From a checkpoint of a small transformer trained on Wikipedia: attention and MLP in parallel.
Each number is 128 + 24 x the weight over its row's rms, rounded and kept within 0 to 255. Layers, rows and columns count from 0. Numbers have three digits each. The size before them is the row's rms in percent of the matrix's.

# k: layer 4 attention key, 448x448, rms 0.0673, rows 44-79, columns 320-383
# q: layer 4 attention query, 448x448, rms 0.0679, rows 45-80, columns 320-383
# v: layer 4 attention value, 448x448, rms 0.0905, rows 0-63, columns 320-383
# o: layer 4 attention output (transposed), 448x448, rms 0.0784, rows 0-63, columns 320-383
k44 071:122140123143127157111167128105120088140138115109078132116134129114183109136136133178145136144057114142134152143137060163150158094129134126140120098112146141101131169161136100112160123124138106
q45 080:141163101140130170157101138101125145170100121122110113150091140147135099135106138155132184163162102120134157126141135120103106101106148114133130137102110104168166139088163157126119165167101163
k45 074:124086113169106144075118114100138120130087139109184096136141122157126141140116136115132129131154111123115155189074108142155086122141113130141120156132141150145109104105110167103113136129115112
q46 084:114110144077103115101106152109084135127154124160170103114164107129119125123118095120119102109116125115105098075166113144097138114148080182129103107131125106168121087112145126102143133123130099
k46 079:114111132121140126106119098155135136115166126098133091155126147101129071080120129140144141128107101125141097150104130139121156110150117103129114129140113157132115127126115164123135105136103172
q47 075:131162128091120089186121148114159122131079134131167133160123112119113133152170109170145122137125104153109119121083123119143128098104137121155112130149103097159127094122110133108098138152130083
k47 071:138113116132116128158135081128102141144128122121099144106107151120121135110132121103160111127125147110162114116126172116109151177152120147111140051130157130148159146147151143177140106118137113
q48 079:140176150107183143127165117163127150155149107124126141184094104135120125161163101132158124147106140124150141133099111139130115135126088108139077171102147142187121129143163086108193135154134133
k48 078:138117105131100165118124193124112145111151128165113102111128121119120200130133134110095137135099155154117107125155105093153143151169096144132122147129129144097129140120091126102135102131109142
q49 086:156138121107102141158123155169151104108139161078139111135181120102103154090153161085111121144120127096122122106152154166118144146107154150137128146121155115120116148111140119127140138100129139
k49 082:128135120124146126114144136167077134100126127147129147105149142096138140140152125131106107165140069112108097102098094152140153144134135164154176120109140149118108143139152132077154119139154137
q50 082:130065094112139152067154115200096081110106104087120146106124148115113092149129102140124142117073141150115088128097139122158143139141130117117116125121139173121131126143126107132133118119136147
k50 074:093164150141127119150128118110145134149155154147122160127114127171126125145140131109139072137193164147117099157156147143153094122148146097175148141081083132107126161105106158115174136139107158
q51 081:127095096147072072141114120120135148146125099094138080103147120137120133110068140107112113063134156110119141083131123142155166120157136164119094137157163095087112173088163110102190112109120154
k51 073:133139143065118133114195150122122095117102117122147141177121150160136139112121156166140129129132127130109134128108138115124115135130086141124131095096115129121153158133079128174077152143124085
q52 081:134122140150145121153143117152098102103104110092108055116125132119121118147124117133153136113155110090161131135117131141123155152088151141126133119098111102133099129155119089160105162129120090
k52 079:141095122116158096169148141119147113119153118149154132141138135086125134117110169130103166112143151134127161113090137126125112131104165172167103130144108123111110135164085148114182109145159137
q53 080:147155136160132124104132117143133131128174135064131144128152125120156135104108162156140129176126128125146116157154103208109096136136140144161126146134131113117178110090091151090077128115121134
k53 068:127132118129097136146111176133124109111126094178152126092124178105143085103107123096137109133144103121127139115149130109121086135132144091120152081111129141116093125134109115145118113139170127
q54 077:120143159178108107152086167121114127102131143128099155127125160112124093162138167163086158109137156128170121153126171090132122138130118105181146129115133144169127131112146138124140167179152132
k54 074:109122103136158147110131126116135126190089126137145120146127136115076113144123109137149132203126155147143134121096106143170134140157131098117090114156154097111111145172101092127068116129121153
q55 078:153141155165109120151158122154105157124099161117147119137168113123158126114115120124167107141094143130152164104141107153067187154107156100109102115109101141164089134108125131161132152085155115
k55 072:123162128180127154180178144140162103141126152155106190145115133122105152152150166134086122122127093137119106106170126137120122157134172181147140152142103122125155171183145140139108122127145169
q56 082:171158154164141178125106118113140169135162097144134144132137111103143118126132165116106126122114143119123115118173144169110136124114125156164174131148122149146155116116118123113095118135147164
k56 074:114105133093102181128123118137086099076124128110112129105147119133130123132129138128165082167118117125146104128159117151099127113153109115107102140106192104101162130124122123122144136095141122
q57 075:114150168135120119182174127111163114150156146160173113140104148150135109108116081162123118135143109181115120132120131171144111119159153174149151091113146113109111121152138116150129156093146122
k57 079:113133116122096116126138126117161145134088117099131114152144128137138165116146119131165152115125159122099104080151108124144118112136108131132151182175112155140104148137145108116161126107122161
q58 079:126153126121105106134117146120139110159141112100108141136135078102126142142127122101149138104131099106096122126135171161095133136160127099101138099160092127144103122135133160165138135126148130
k58 079:136113134144116181156158073144117115128152094121105067142150134107115147108162170103134164144134107082090143154122131143133132097134111100179132132134117116114123160150130117152139097124150128
q59 087:116159118108117168138128108112152087139112151187116120133108129092091144173106107155161108160123130145124124135108130114159163127105147094102114164144107120101084121112136092107147104099136127
k59 081:078159145159109157148127140115108095133137164110109125091119167139118120114111141098107128151184122146098158102097123117113124111126139139136129054136104152128122118150127181105076113143162157
q60 080:200123170076155132145106120141121154172086145145117102094084130146124164146156117129143177111112168123113153127100148112137089130157150135126125092149132102058099154155104104173121142129106142
k60 076:085116113098128147102072123092116138106134145150155149127140128131096167120165078162150145113141161139126119171167121140150127111132090126137118111121139090124125159165137154108106116114168127
q61 077:111123128157077091109136139126175146148130124085085142098145135124158103098129116105088128100185115122138143110104121176081121110152101139131101050126116110139124112145127177130173141133095134
k61 069:178087159145094123098120121111113170132129151154117124135164125138126117104132162103145152101120142127107147108124108116144136116118140203094142136123164124124146129140150112081160152135135088
q62 081:132127114135138147102146115171141128122148104116102123121119135166153105104105094169123179132156130067132108138123147149149119128130113144124134107146156124130114139159115121076125134163120120
k62 073:174074147108131097137126118104134145156108152134103100100124135178101193131175146109067145090099133142137157139109178133151113152121116114108168150118128105132123110134108091159136139111116123
q63 081:126123114121088137093110151095099163083121151101128097114124057111102118170122099128092126107119136125131135151149058143110156102156132135125158139175107101123140147131127143162109101126112090
k63 079:181130123145152109132127138116129123147094133191145109113119139090121130112126127105120119135097104124095128088089146171138131113070103116102143136121101121122116134186148144126126141133143135
v0 095:133127171096137089115167131112139122164130121112119146165124165128131126133141135159136114119100155153145113163191108083112097114090116147095120126134133129159140143087105132128112131164095143
o0 110:110140111147128150160090141143079153133114146106140127114120114124183133124115134153144142156153119086114148143084141186144153161139106075144137147141110099130150135157120118142139098154177096
v1 107:177078157186114130131092084128117098095073115116107162106110148098172139096108101136118116149145105127107117136153170067119132125082147131090133124096127102165102141091131120149175150117167125
o1 117:118169088076146120099158149117138152166153176131125097133133120152108105152141154145138144155139166087174155125112079167134113145152123108152107142168121147132142116137117118103093081154104096
v2 102:150123131096098103146169106127107083127126155151148163153107129139177145151113058130127112105127149114126130114105160108173121163141104146138112150120122108109101124114082133108143171119132147
o2 112:133106095126148139098083119089174137115122141124136108125191092113081084143144112135127128118116097124128121135160094116091113094091146107111118108168117143132179145147116150157127089184128141
v3 094:177145127147139132164124122138164126140103124136110135154117116089132068148164109126161157132130164122153138146113132113113068162128122138102145168105128131170158144139120095155122110137133113
o3 105:127110130141114115140152150115077157133179147119148101151123140108114129124112158141105101129136074140147108097184129160142171110160130115146087101121101164097098163123126183122116130139113149
v4 098:118143133137152085128090101174108183116094105146140156162144102114166156129103128098141135135158131156116118135097106148151122161088099103117132190132148146111135138129113148146149100149152123
o4 105:123155145116078122113152156105109072151100160115137109124126125164134101119148099163102123092129140119110154121145156143125135086168124131135103115111103108130168131106084124140144157134113144
v5 095:112096091084130125150129157121118130137109141115134115098083133145175129123116106128123114144143096106111094141109149097097153137135153122135141166189124118117138080131135126091168139122158121
o5 103:112147133154149136080143096112134096126136137099139162112131106165116164169174125145147128110113162168145126142135107124153103129130120141129125097103139139123140131136130128168144093150120140
v6 089:113120162123172135099135124104165134112152111111111161129162188155129091081086128144136090080183128115115152123136136102113139079114140079141125111153129138144139118139122153141119102151131152
o6 102:156163142200113163159158132156113168135107129115119097108106101093121134155142161125120146157085118156159105145141080099154101173111097146076107110138128110133111134136089099131092176083141097
v7 107:127141139169142162147124123122135136137089168122140142119153139139094144140141152144099127122130153116102166118150125104100110114087143092129138138100167163124153123119112144118130154163134148
o7 117:141139128093138087114142133145130148139160089137110149137098111137147130099167133125168136145138183115133125104140122182144157115130085162099133180129103082118062155157132103112113056101104122
v8 105:127180117104157129101119135116072123092127072128102130149122121160137117102122088166126139158132114131119081128138156141105165081127123120121115149138146099123118129129136134091176141119093120
o8 114:116101125166085111168117113142180113175078170138151117106103121129125130142152150108152123091149128153113164153128131124168115148114148111116134136127109126110128146130079118125074126152172135
v9 106:085121117145158123105116132147148140137166120139123099122109099154120095148189108068128133158148141129139138104170081141112151103120103105081119129141146175115137125101073121083143159126134083
o9 113:139161139126149140158116142151067116137109134093123109136125128134109166117096101137109131109144120122117121113087174175138125147119145157155122162103087072142100156162143157152105079096111172
v10 098:129110136105125134102127116160128167135137115107112135148103132118105135165117158146101101129142139111116138134149168183127131147120152113091146144151151152085080154102109151166108100125114140
o10 106:119127163144138120161121123161131126124091181126143120130133140135142121077132109136132105109105135181169148112127095105127121091137154177116117125115107079164160122120107100127137143135158123
v11 103:096161112060132083136189134128167105147147116123146124133116091162123172132148127114117148123119146117123108111096098085131183118123117095147130139115171128092113159109108126126139128161144142
o11 111:108101133193145144097050104101118131117062152139108127142166156148142078132129139118144110101139113109136129129191121171124101121139144174137091147154107167138142078141116124159136093099136115
v12 108:123166133098118090146122097108137137138133101130145112104111153116117094092115142131161134157135092174115156169093126132115120111146113118152116159138109158108140155151149144166140126153110097
o12 121:090121161161128132128110133160136115146161165127120144107120135132108112131154100123151123102134126078149095107117074133123172141100122153087114088130135129154093080143085109097123119130160135
v13 103:159138118142105116122107117126154161139139142142105135164083083106084112120127106161160122121140098134150094147140109108147159105157130093114127116124101135141119150182131121096136121127112112
o13 113:105160139145129171173168159112110095130115157133156141128156181121148159115120170113116125147114139132149134140152131170108141153067124133135142108124162141106144099069134133155110121125138121
v14 099:102176149091131125170124134152122129140084163146113130108137141164121105139085103133112157136127127134095138107152158139150101137129124128157131147132139116107129092097128153109111130136132161
o14 107:113077120162123082124126090143141109077183094100097123125097086094170146152179121155131139101076117159146078148112120152109142122167111148106136134119133126140156125162115141118092158143144150
v15 090:079177144144122108142117182109128129095136149120150103149137104125138134113144122096159131103158134124127100117104148118129123152104136157132153112157133125103167092121118127137151129127093137
o15 105:158120066110118133134108112120090120143096114096105146121121117149110140190120117148099088160112135155127132101106078122132119120164088118138089157095138131143105167138137160104105121135137127
v16 101:096137131120172157122121119119142127178169130124142113088143119143099131138141096095135128110097124167129098094163101082104138128124140152111141113105125138153205105149130126147137100117134145
o16 109:139122123124111108117158103111126151103113134172128159101113155142141126136108149135090145173129159127122144153110142149120128133148126090098155144161100094136068101136104124125130160127119142
v17 098:152120092106121078085106158123056134151142131168109113111086084136140111086133185116144112161159120134103139136107167100138138113127118120122091123146143116154112152114130141168099126105129145
o17 108:125150150164135144177167100115217135107135145109164130157184159121090147151143096142094147090119131098124131109136102155120096133144112146142135159153135138115099108127128129131172130169121136
v18 096:138112147123141110112125111160143096114133098137150152116110134126125152094123058121168095120091143144108116129120166166120138095144127138139133129136118123135124085106190124125126124153077127
o18 107:106152104157133121104075148122141132094156159127132110095076130096112093151129168106072121170122079122127150125081132110115125141075156110119188130144182102105144129131097120096103157107150143
v19 095:147134137078167135122135143159120140136173071129095138156153116111141093127136112111121154139115139098148115155147130145154122168120084149101115135144130102158107146143150115141118116121147130
o19 107:122112160149101116108129110098129076152076140131187106100113132128123162127101136166135094150148167148087152127097128119134110120124157083153164139125129152111131133121159106120143143134127117
v20 103:099094163113143136127136068118135162146088124148084136111142132142110115142127171127137140104127081133102131157104132156123111129116128098104092142122130158122155140157126128154150148159125151
o20 115:153165110148131116121121135138109093137169141113142123112135114113132145101139148176129119140109160138133135101167133125112133159174128148186170142155141106127133109112133114115094076127150105
v21 102:117168153130124168104116108094152095136105145171124121158136162159102109155101139146160163124106096124120112147159121184131086153170125157132139144143106153116128127162130114088096093132103119
o21 114:132094122132145068114130156175107166095135071090109130093085092100125159141136148138085111125105148136142122118136151081149155108088139089153126109136179145122120112072119102122141128152147119
v22 112:118084147124156165074139099118090165114102124113119135155128135117149135074079133091114115116152150129105115163103140153101127115108151133129120120143147147106112131133144133136158147131147124
o22 120:140166122143125145146136169127212099152153132156132102133154133116113146166152164168150162150063106139144163106150126087126099126137128134115131134103118117162123116155103117128113127118099121
v23 101:072113102150123129132152093143140128147142094099130103138053128114153106061133069131120123138136121157194141102119146095113128156104151139139151121135114119134150129152132108185156119100093111
o23 113:115119150114137084125118140130117123143128185123133146108157118138094143175162144105122138097138167112078132128136120165134144119141116181133122106108155105149071138103119132122126110162181155
v24 100:138112180164126098131170130158188107101153129130148125144093135146069114145117084120147176101081169127118109159102154098118118087124106127125139126121120149123093125119129094134152148097137134
o24 114:117163094079106150114080131103067169111133136134098167083164152114142178140138183134135118167131110136135145142166130132115141135131150135138118172123202126162187117164146153116111089180101132
v25 100:125142130146123095159116088103142154101136123132106091127121125134120109119137182171155157138155082134113167130134171171132095188214145151130127131121126123094164092120109157097131090079148150
o25 117:143113106118116109126132133148110117132129124105127168115097112145167101147095074109111072114138124124156100127099095103124213109109132148178128140133069155156096156155093141139139172151122147
v26 106:117116095144087147108136149111110145115098132138138137115095149129189118104143128157067127157106117143131130112118091158127127143134146125148115136120146129147110116139150142135124138094115114
o26 114:141145101111145113146129106147157119123111068134102127114127089157085161185120114134178145111158135110127147126118119074133152116143105147093138145107126135114111137107122091144173115169133142
v27 104:195096128168154143165114144163110079122114139154081155124132123157158124140127137135149139150139160104124158148099115109129108108143125118126131145141103118224121149135112139097122144107139136
o27 115:111145097099107098116130085123142144105125122108176084174119152098134143110117144108072127110098106130128110113129109137162170132117131114133134107108148137074144107102130136131130094166105115
v28 092:132137154162150139100128134126134116109148116123146092103135208131104140126129129099129136149124141091149105125124118142119131120118110171100156087109105161096111149125093139158107110145112132
o28 101:132135098131130086171134099128129169173123120138130139106121100083153095107135117163145096146102131156090154132107157111115143108146110129139146204111135120121167142176157124126105146137140111
v29 098:152098183161133134130148097100190165109153116149151169171135106128103103150122144129099125137135115125129129165117134134090070133114178097107120151130104143152128085162165116119105163158133121
o29 109:113135103120141150128104142143109121124136138136078122111157128170164139124141108129181104126113146148108129099150126124175143113135109124162101106125148114106145124098101115126128136117151146
v30 094:053120127091148128120103150099107124143129122139144098117167170133161119160117135104108129142118132097141097160150108147124137171078138131133115147140124108140117083097089136135116109121137130
o30 105:144140103120096094133145096140129125117134125111124137119117077144132145118149123122147150098180149189099135092100151097166116097179095095169127131119118123126132205156174147128156123166120114
v31 096:124167121157143120159112124144105153094090153153115102127095126077170152172144141138106139122136113121122193104121151129163116105119145106112123146152124107074144144102111147093105140091149128
o31 110:156107125098112146107160141142146077152130116087132112136120086157137133106130088144119148128151141157124111175147122113110151118156124149118161095123129145145171115140126099148122101190102183
v32 100:135152122079093175108126070138140129089141155119128140133134116125128131128118118123133146148095134151151133156160133102116114122091163091138125136127169121119126094137150162140118115122134152
o32 111:119153128120120114158135142139099100112142105145123129116110130145129141113150146127115133124161136102094107118116134166120146089130152141112153125144102119089129153108094106098133128157117145
v33 106:117144103115088134144166147151150103174137155138141096169155156148163132130140093111153132110137138112144128117091135146143127135125107110105138104138125165151128086114089110117121125135136137
o33 123:153074114140150132120098094144103146128099120092095116082110128104108111094122145140107117126137090115117125141158112117112138113118125159126135163145124093124147179149123161136129135142104128
v34 097:108123131138077143121127104137150125129166114107131134152083107139142077087155163107141109161127102171137159137136114102141147116113144139098143159128135156089166102131103137171101169153134100
o34 110:129144145118165142161138138173120143153110151137119130114184161121152160125140088131134113076147111112138086112128120132135128121140099155116106167133126131149092118137146133095175080128140126
v35 090:103138142115124128146133132107116117106113091117116148133160143106109141140060133106140093122089118103158149124142163137098144129132152126139113119130164114166123130109148122095144152128093128
o35 105:138132107122152150105105131143141072161127142125074094124084104136125125134176110157115191137155154141106144143171107126151090108147125109149126126157102108091093160150103124127092098105157141
v36 097:082132129125107116091143159191131118127129143143138134120148103105090093125138108126130142146133156141148145109124149141154122096115097164117136129122114135119121099100132159128134127123151130
o36 111:156115089127133115154100122091126158121150140091115077097100116139164171128094140126120109110111119139118116087148132112108132151120146092129126149143144151163149175152160114122072115118108153
v37 090:155130122153162106140161099152149146120089112093113138112148070110124106174140144087124096058125142141152118125138112091130124110107151151073138118149162136111107134111104118157201166170160110
o37 103:118111134114120149112100174089109132147155150145166131147121151185155154094141133137082125188116123184135187097140090156153132117118088162165110118151103122132131120107150172114061126150124127
v38 098:153119128086140132157091175077145150135105125127113121163079150156147134094109129125098147100117157089154111113120159155124139095141115137141097115093128119103159094093086111117139164130122172
o38 110:146125108167137163109160142128149107123139127112119120096125161091109135134134141139145143158089118179105136134147112101143128143140177101121194122131126112156118104172167177109121158124152118
v39 103:177167099115098152130123109166155138140169093159146147134138101119148124124122090124116125116124123187158042122141112125104116134108107139129111118161148136182122127140138135095123125120127104
o39 110:104110136110136116141182157096105106078041171144136137102112123164141160135170135143142127106152151106112156143103157134163135100125150106115126151145122119073151171111145120171162161138139146
v40 096:118128181140115124113119108144142150100119119124092151116117124133121088141157132165163150136153099142110162109126130137111134062139115092113147140145098158080135143121140165110137114141135115
o40 108:162107126113115115146182124124132093119157144151130108119131162090103149105136152130167111125111130144154095133146136122096132186110137172119111137129141104145134109146122084081097111121109091
v41 091:121158155107151073121130119178111155107119085092143158115132103122102114130098143133129140122103167090185121134147065122153134130132171126104171125085120086111119140126126169149095132213118165
o41 104:115064094138126138114132126134121090113141157111117104161108163140169127127108080099113101121123125167074152088139196181151127095140105126125096105136119139121115072099116118126149140070153105
v42 099:105169131149100136095137134142076137108138132165167132148099145122103105138107173164133116189124139158083108110115100127115108118107148105129142134137138092108070138117113147126148111151133129
o42 111:124144128108136125160111122107156140111113136087118135142180149116143166075166107101155139075141109099161116118162190108115132141129097171120092134086123154151153121165140114129110125126110082
v43 096:112139168106169137118097115109133157102098125161097116146170101111121117121140177108155118151144117129127150136145157148119120116134165125094160155152142128167177091134083142125080104106112134
o43 111:123135134143123096123160128158121072136142144091118149131140146107119081124096105145112113123139127142101092101119114127152132124147140155170115103101123111127114127111139147115124137142147132
v44 094:162085142129160092118109141135144126131161119143147147163096143136159137149124159134148107123161099121151111153148087151149149136127084128086144159132137151137166141160127139150101110108135079
o44 108:106151124157086167160147136130116116156090154124140093114136115128126145096160110146123148117132146148139151133109134104123133145134122138192080068135134116101083127137110106080110149142079184
v45 102:164134139117123161145089136108138109088120138144112107131132109155132124164070142151138121127137135178141149134143138152163098080154103147149119140092103105074178168109131132149133101112117144
o45 116:129122107113112097150150137159135162137126171114120150145101138121119126124150134126115102128130107053120125137139115097126175149106130106116119111169160172155115090116151128120103156144121104
v46 099:110111141136105116186136149130108172125132138094159129097126140123113136166151138107107132131150121123126153093112134137117163098107145115121124114143117157114201157153111121122152147127150100
o46 108:138132119066151152080122119143096092134141138179122137115143139140182114138106089143145106133138123135127047154151090121162102152129090157137149118138141097154047109150130142134119112142139154
v47 104:165104101192108141117145116117150120128079149114112132117128140143164124129140150126118145154152114101113135131117129180089089154159133132111095100097109125119128149133165147110129137105149155
o47 113:126157148088139124095118134125130138118174119125146121167121132113076121115097156117128118144103162126144103086121160082130139134141122112142134131126156163141120126088091103146146168127114121
v48 102:139119094120151131108108147150102154171179086162087136123164124176165098102107153148135160127160123117141159167138119115120095119119115109147107108128116164134131127137107124135131142129098129
o48 118:116142117130098137166158129129140152144087157131134170129136155074126156126143165104160129119095122113122087078072088140158152124156122139121137149132130096108135158154134105149125134124166142
v49 105:136173152158139100101124123142117143135164144110121114135147129122071169154127128106148146156079128114094138074150096110139145144136115166145117104088147079142145099127150145102116096087147165
o49 117:104100094105113123129129154135124138125083110163117116127165124142166131103128144110115102105130143140149133186134157160111112138130126094116173152112111122137111122100118086144131152138124125
v50 091:126170114168104116132090132145139105103136164132135108145119142078106155117114152126098115127151136144099166089154130157130116152142123114170099083129131136106110092123142174154093135149151143
o50 108:170099143123155110129112147076124149133131084126082129127124142142114100159100131116134137123120148146152141138113106149140113102141134137068176127095117149138127139119111099106184189080104111
v51 098:110130131148132096103159156107122128131129111157136127082096100175131127088155127112140122151104103149153109153132091119118109080120151070118122129141122133066122144131129129114116134155133096
o51 109:152141144142141128168098135187095119118147119103097149126138114096132158108169125133109140107123160105115134111130170137129165154137086149127082110122144120169128142110095126096135111134125180
v52 087:101119128177132114089134135107117137172116106134118102125117123127138085133176158153172150126087160129149117124091104077072111111148167119107130078153100117093150082136133153113137136106168157
o52 097:133106129105155159148140117136144127118149134146113185127139151109133165129110135101093087129119089134103121093167183178130171154152107113142143132101162101160088160090140140138092125144100104
v53 095:124128081105168112083130130103143111138152132139127105134148141140129095133111123134083150105152147089042148155122107165095124141170149146129159145141142124122110150130137139145119146135110106
o53 105:115124135124107125143137132143137154099083132119132155104105157109157161139133111099156096112120121161189143085146137073178142125110118082130107085095092126111132097138137106152170091134121169
v54 095:154152119112127107128137084137096133092172147166084167133164086160139080128112127147118179094084109149118144042117116118114123095130115154147108157129163145164145128099131154139134156112103098
o54 108:123091132136085141115147161139187144167058110075204156104065105112133147114118135130133094137146140117119094168174143139138139128114120170122140093124096077094119159170091119139101110142207142
v55 100:095142151118162139102110129141175144149165175094094152130177133117093128162157159130123026141088095118104159135117102131140135129134126079120131179094154171125158158111158180149117138137145114
o55 109:130125136176104095110138106125111155127129088129159117158060121141140107096106117140132153128162146150155128107147180101103143126129143151122117066160082106139132073130143088116159103095104149
v56 104:112163132090141118110099148141129148112157118192119095151132123149109100133105144100150151128101113126079123109147099140110111116165130121123114125104142120164143084139117129147158085164104159
o56 112:139097128164112111125147102151118132138109150073083112078119090150164158164160147136109109113160183141140152135124139094149154154097094124109149122120135141101136145125112103119096173080143096
v57 099:166106090138107109114103117107119091130149177092124135103114110115167131123122098187130114160149127105129167107090134075151147141142113107112112120130153166168139127127122095131132162124160124
o57 107:122118117148120164147152128117167175136124143153141138120106129121108108112137112070103123130120119156123119150165094130130126117114120130130122138149085097088130125137139147123151081156143097
v58 097:105144118124121084122101116115087113149079117141150151151135128104172105114123139121168106128125147115169110151113103088153131151129132102170148153149110123143138102063124185137137131111165137
o58 106:141132120098107135144127137138134172118130127132114102133116132173094152170152104115107171136151136093115103114145139168123132122121099133120081073120157153131104139146100107125138134153105125
v59 091:127110116120143092158146176169069117159120144157154104122134125111145160171157136168144098157090120095169133113063104149148146144136109103139109177119139147122107126116118126111107138140131130
o59 108:128116139146115159103126080087189104088126117140142159159117152128109100104140140050154168116148102142107117145177119110099128102096153144127105080104113124163123127180131126153157104158095132
v60 103:138100120118135102083134161100124132113123104091083144126127143170137098096194139143108099132114102134136095166133112119124147123141168119140145122165114131164139112087109084145150125118132129
o60 113:128172145134124130182079112102109102152107128144178111138117128073105160183101111114141183115150174158097110146134129108152094087140118124147103125116138151114110125154148187107109117125115178
v61 098:130155128107149131127160131157114091107158177174140112124157133129130164143086108160096101087139130168126134115130136143159172124150158109163151137102148095125125146121121099163102145187122156
o61 111:125104139145133132124107109103172127112117109071127123130114131168130122140167097093162173122122134116127145124121153078123101120151130163109129088159131144122136098110137140146170103088141112
v62 099:103130123153136089108164122184115131117157113154132060124104095144109147138158148165119161104106141120112116107100139142132161138144133137147177156185162140095104143130143116141132104116130149
o62 109:139168131107089154139123105118140114151109153117125194156135148123140095141124118084143073163127122134144119126133117118092136151127139158130093087091135139145149139121120150115103142129144106
v63 102:134109127144129119144103103147142081152155132185099132117096106115169122118137053097157126098194132147098108144117155063145087075153081101105091145123114134163145117141136132132136110139131131
o63 114:137110122137123139120153142083123152114122175099157133127130151154101120140166158117156091176096125063173143109104094136116123136110136155130126115149111150122108154123154122107140129121132120
q64 100:095108149175139171141161123113100110109109132108149118126130160131117130104108123119126142138123153150158110146120149104157164132084146122158184162135127117170133163126116101115090111116109139
k64 109:153109142120157108171160148153126092190119129111151145135100132159123125153116069139083101159159126185102102135145161136108112135155142129130156153143135148149097129116135103117102128109142136
q65 105:103127107148152100110120106093083153103148129117120104128144176203150147110112153144140086145075143164140133095122123050109166093111084143071130122090158155122164175109131102094143125123138094
k65 098:124127139118103118083116164154194128094133145117113142130114109066148157147156102105153137132124127133142158126142150091132121139197155133152160118151126127087117091096135154119099138118100127
q66 109:119135179124116074086095117094120167107121137092125103141115112140098098107153119123131097135150175123159148150139163139160150091111153121131102105162138151136155171131132118115128124138089124
k66 109:113094102087156107105141138134182092129130112111142122144131142134119142120094099166086121110100107137103150100115147125107135143109168153151145133124109120113090123148154142145166147152145105
q67 104:099088119111147153122158136163165119130121113149121137150132134105112099162144126096125148121134155139118106121092114115119142143151090159121144106159136167100136119148153109104092121084183105
k67 100:109158139160167106159146104107112178114156166147118145150133158127140111110150163152146126134120111126115160099146087158098125080081144120088134137111071101118100129162126095170129105128124123
q68 108:122158098108103111122124118159138095149107125102142129087158122126171134106168105116148132148160181140110104100127147105152136077130164136101108129192111110113161134125155143090141156145143152
k68 107:126108152146080124175136137139115188129175142110082127118147129103082103089122137139126122125124137147125113114123110201133185105164097111128106099133119142119118119157072091168146105118093118
q69 105:153141103125095092094098153119117113107163150101187142134145054080162119134124087140124135113123148130108155119121125118091125098116148166103149139149159137124133126146146134134125123125172151
k69 104:130084138128137127086097118090145190113109076091112145159152172197127130137121118132140119113143135117141094133170138151130131143148127117173097160174157099097141114109120128107152118161110129
q70 099:174182147104127121073115142152116129142100131108141122163133123106142126140129128156108161100122104120138149125148157130103123126173113083089101163131146143143068152135136110128125173098140160
k70 108:114116119110142121139126141094098120119126152160113179131135134177130170141093097115136143153124131129156122153103131166149179121150175131151106115146143145101159109122168165139143076143140160
q71 099:125155146096133148130147100122123123121125138148133120137132149128104123153169125125130101120103097088109113105140124117156146129130093135081156158125146131158116119107119085135109126101061123
k71 106:143127113105112122153113157139100160081161146133077114109156160103142094143171120136163117158140129128161131134144173128104162101159119122142084110111138130141146109122118120135120126168142116
q72 102:156101135089153131095077141164157126111156126077127126131124119141127098130142091102121143116157124137163140112139099118154105106166121121155117115121099147171105111150135110133131162150135119
k72 104:158160127129156112115099116139121094140133099144145129117124109158128120124143094155162114126134144099123136134146217205097124150117107136165080128150154130113188132138104102097146118128122153
q73 098:127115089164151164107136148164148146161134155136116105121104170142161099154115149135096158150127145160147126152169126086125089171093140114113125157103126141127130154137149198180148113140151102
k73 104:125144115159104096138098147130139115135141154099136131111154097129120085133131133113123123091147091126094151105118113153118147109116120166146121101132135132132088088109155079135116166116128110
q74 105:109136115119122142119122135128136159098139125101072113103130110139120153119121144111127158105115122105157120119117138146107141128134127118117152134141118125127173144132084134085161153119132150
k74 106:168059115151144146109171138146103085139145119091120118148134099152146117093096121124152149140133128108111146115123133135142113141161114097142122175133130125097114142112120116095183132125152111
q75 099:105112117122142156142123118129159114125086122120163106151111127113094130083094096115126134126145102110140099124162116129166122149143095129102138158079136082151120136112142114119119162160119127
k75 099:137149154176146122145128106149121097133134105115123128139147132112141130158125104133117128109151142091130123130073136087077147131126155138130118114150140137135133171132121158155128140127088135
q76 113:150112150137163187184090152189120149117138143122129094113133131109150111121157178146152108103106132106143139111128134148112114132107109100121108129066149153171143138123122137138116168117109152
k76 106:160141125158163119113148124126127108139135140129107121121101104157153143138140113115109109127126127139139135139160123111185185115148157133146154140102109108168136136096138119092117121129143133
q77 102:174135122120149177157121142117131105127177113107102155116093128067131170179154148113123140123142140147155142098075148127149109102157116149142120099089178120084115169134165143120125107132109180
k77 101:110154151110109079098104088119127144129120147191151108155138112092131127108110099129129122115127120119060110137142132143151141111166083127152092155175122146123102133148125141134142156116127154
q78 101:169099199110138099104148121111093117123153137114143126157124087142141115118130116087115132070144148115171131130131082157121130104126107148113132145105103146108122154139101140174113108123121122
k78 101:100099121114164135177094156162140148094066129133125139148150145126099117094147093110139155143103149117088162114072171137112160138083103182107131139129139100163123135157119116113155151112112127
q79 103:094121095147127174123079133127131107157138102098114137111167176175101077140129151146152148133114166145109136120140164102103127167156137111125127109147104103122135099136117099122130182143126141
k79 112:153127131116131105134149144125108118119139114125123132125123179113112137112117115121121113116131127143160144154115104139114130109141151109106120120178141144143116133138134148164132128115133100
q80 103:142136157119155117115130101130140101163087134133147112130092115153108164177121116099133155124139117125110156130094174071103111140139075153151123113139064115073138120125122147151120131147148147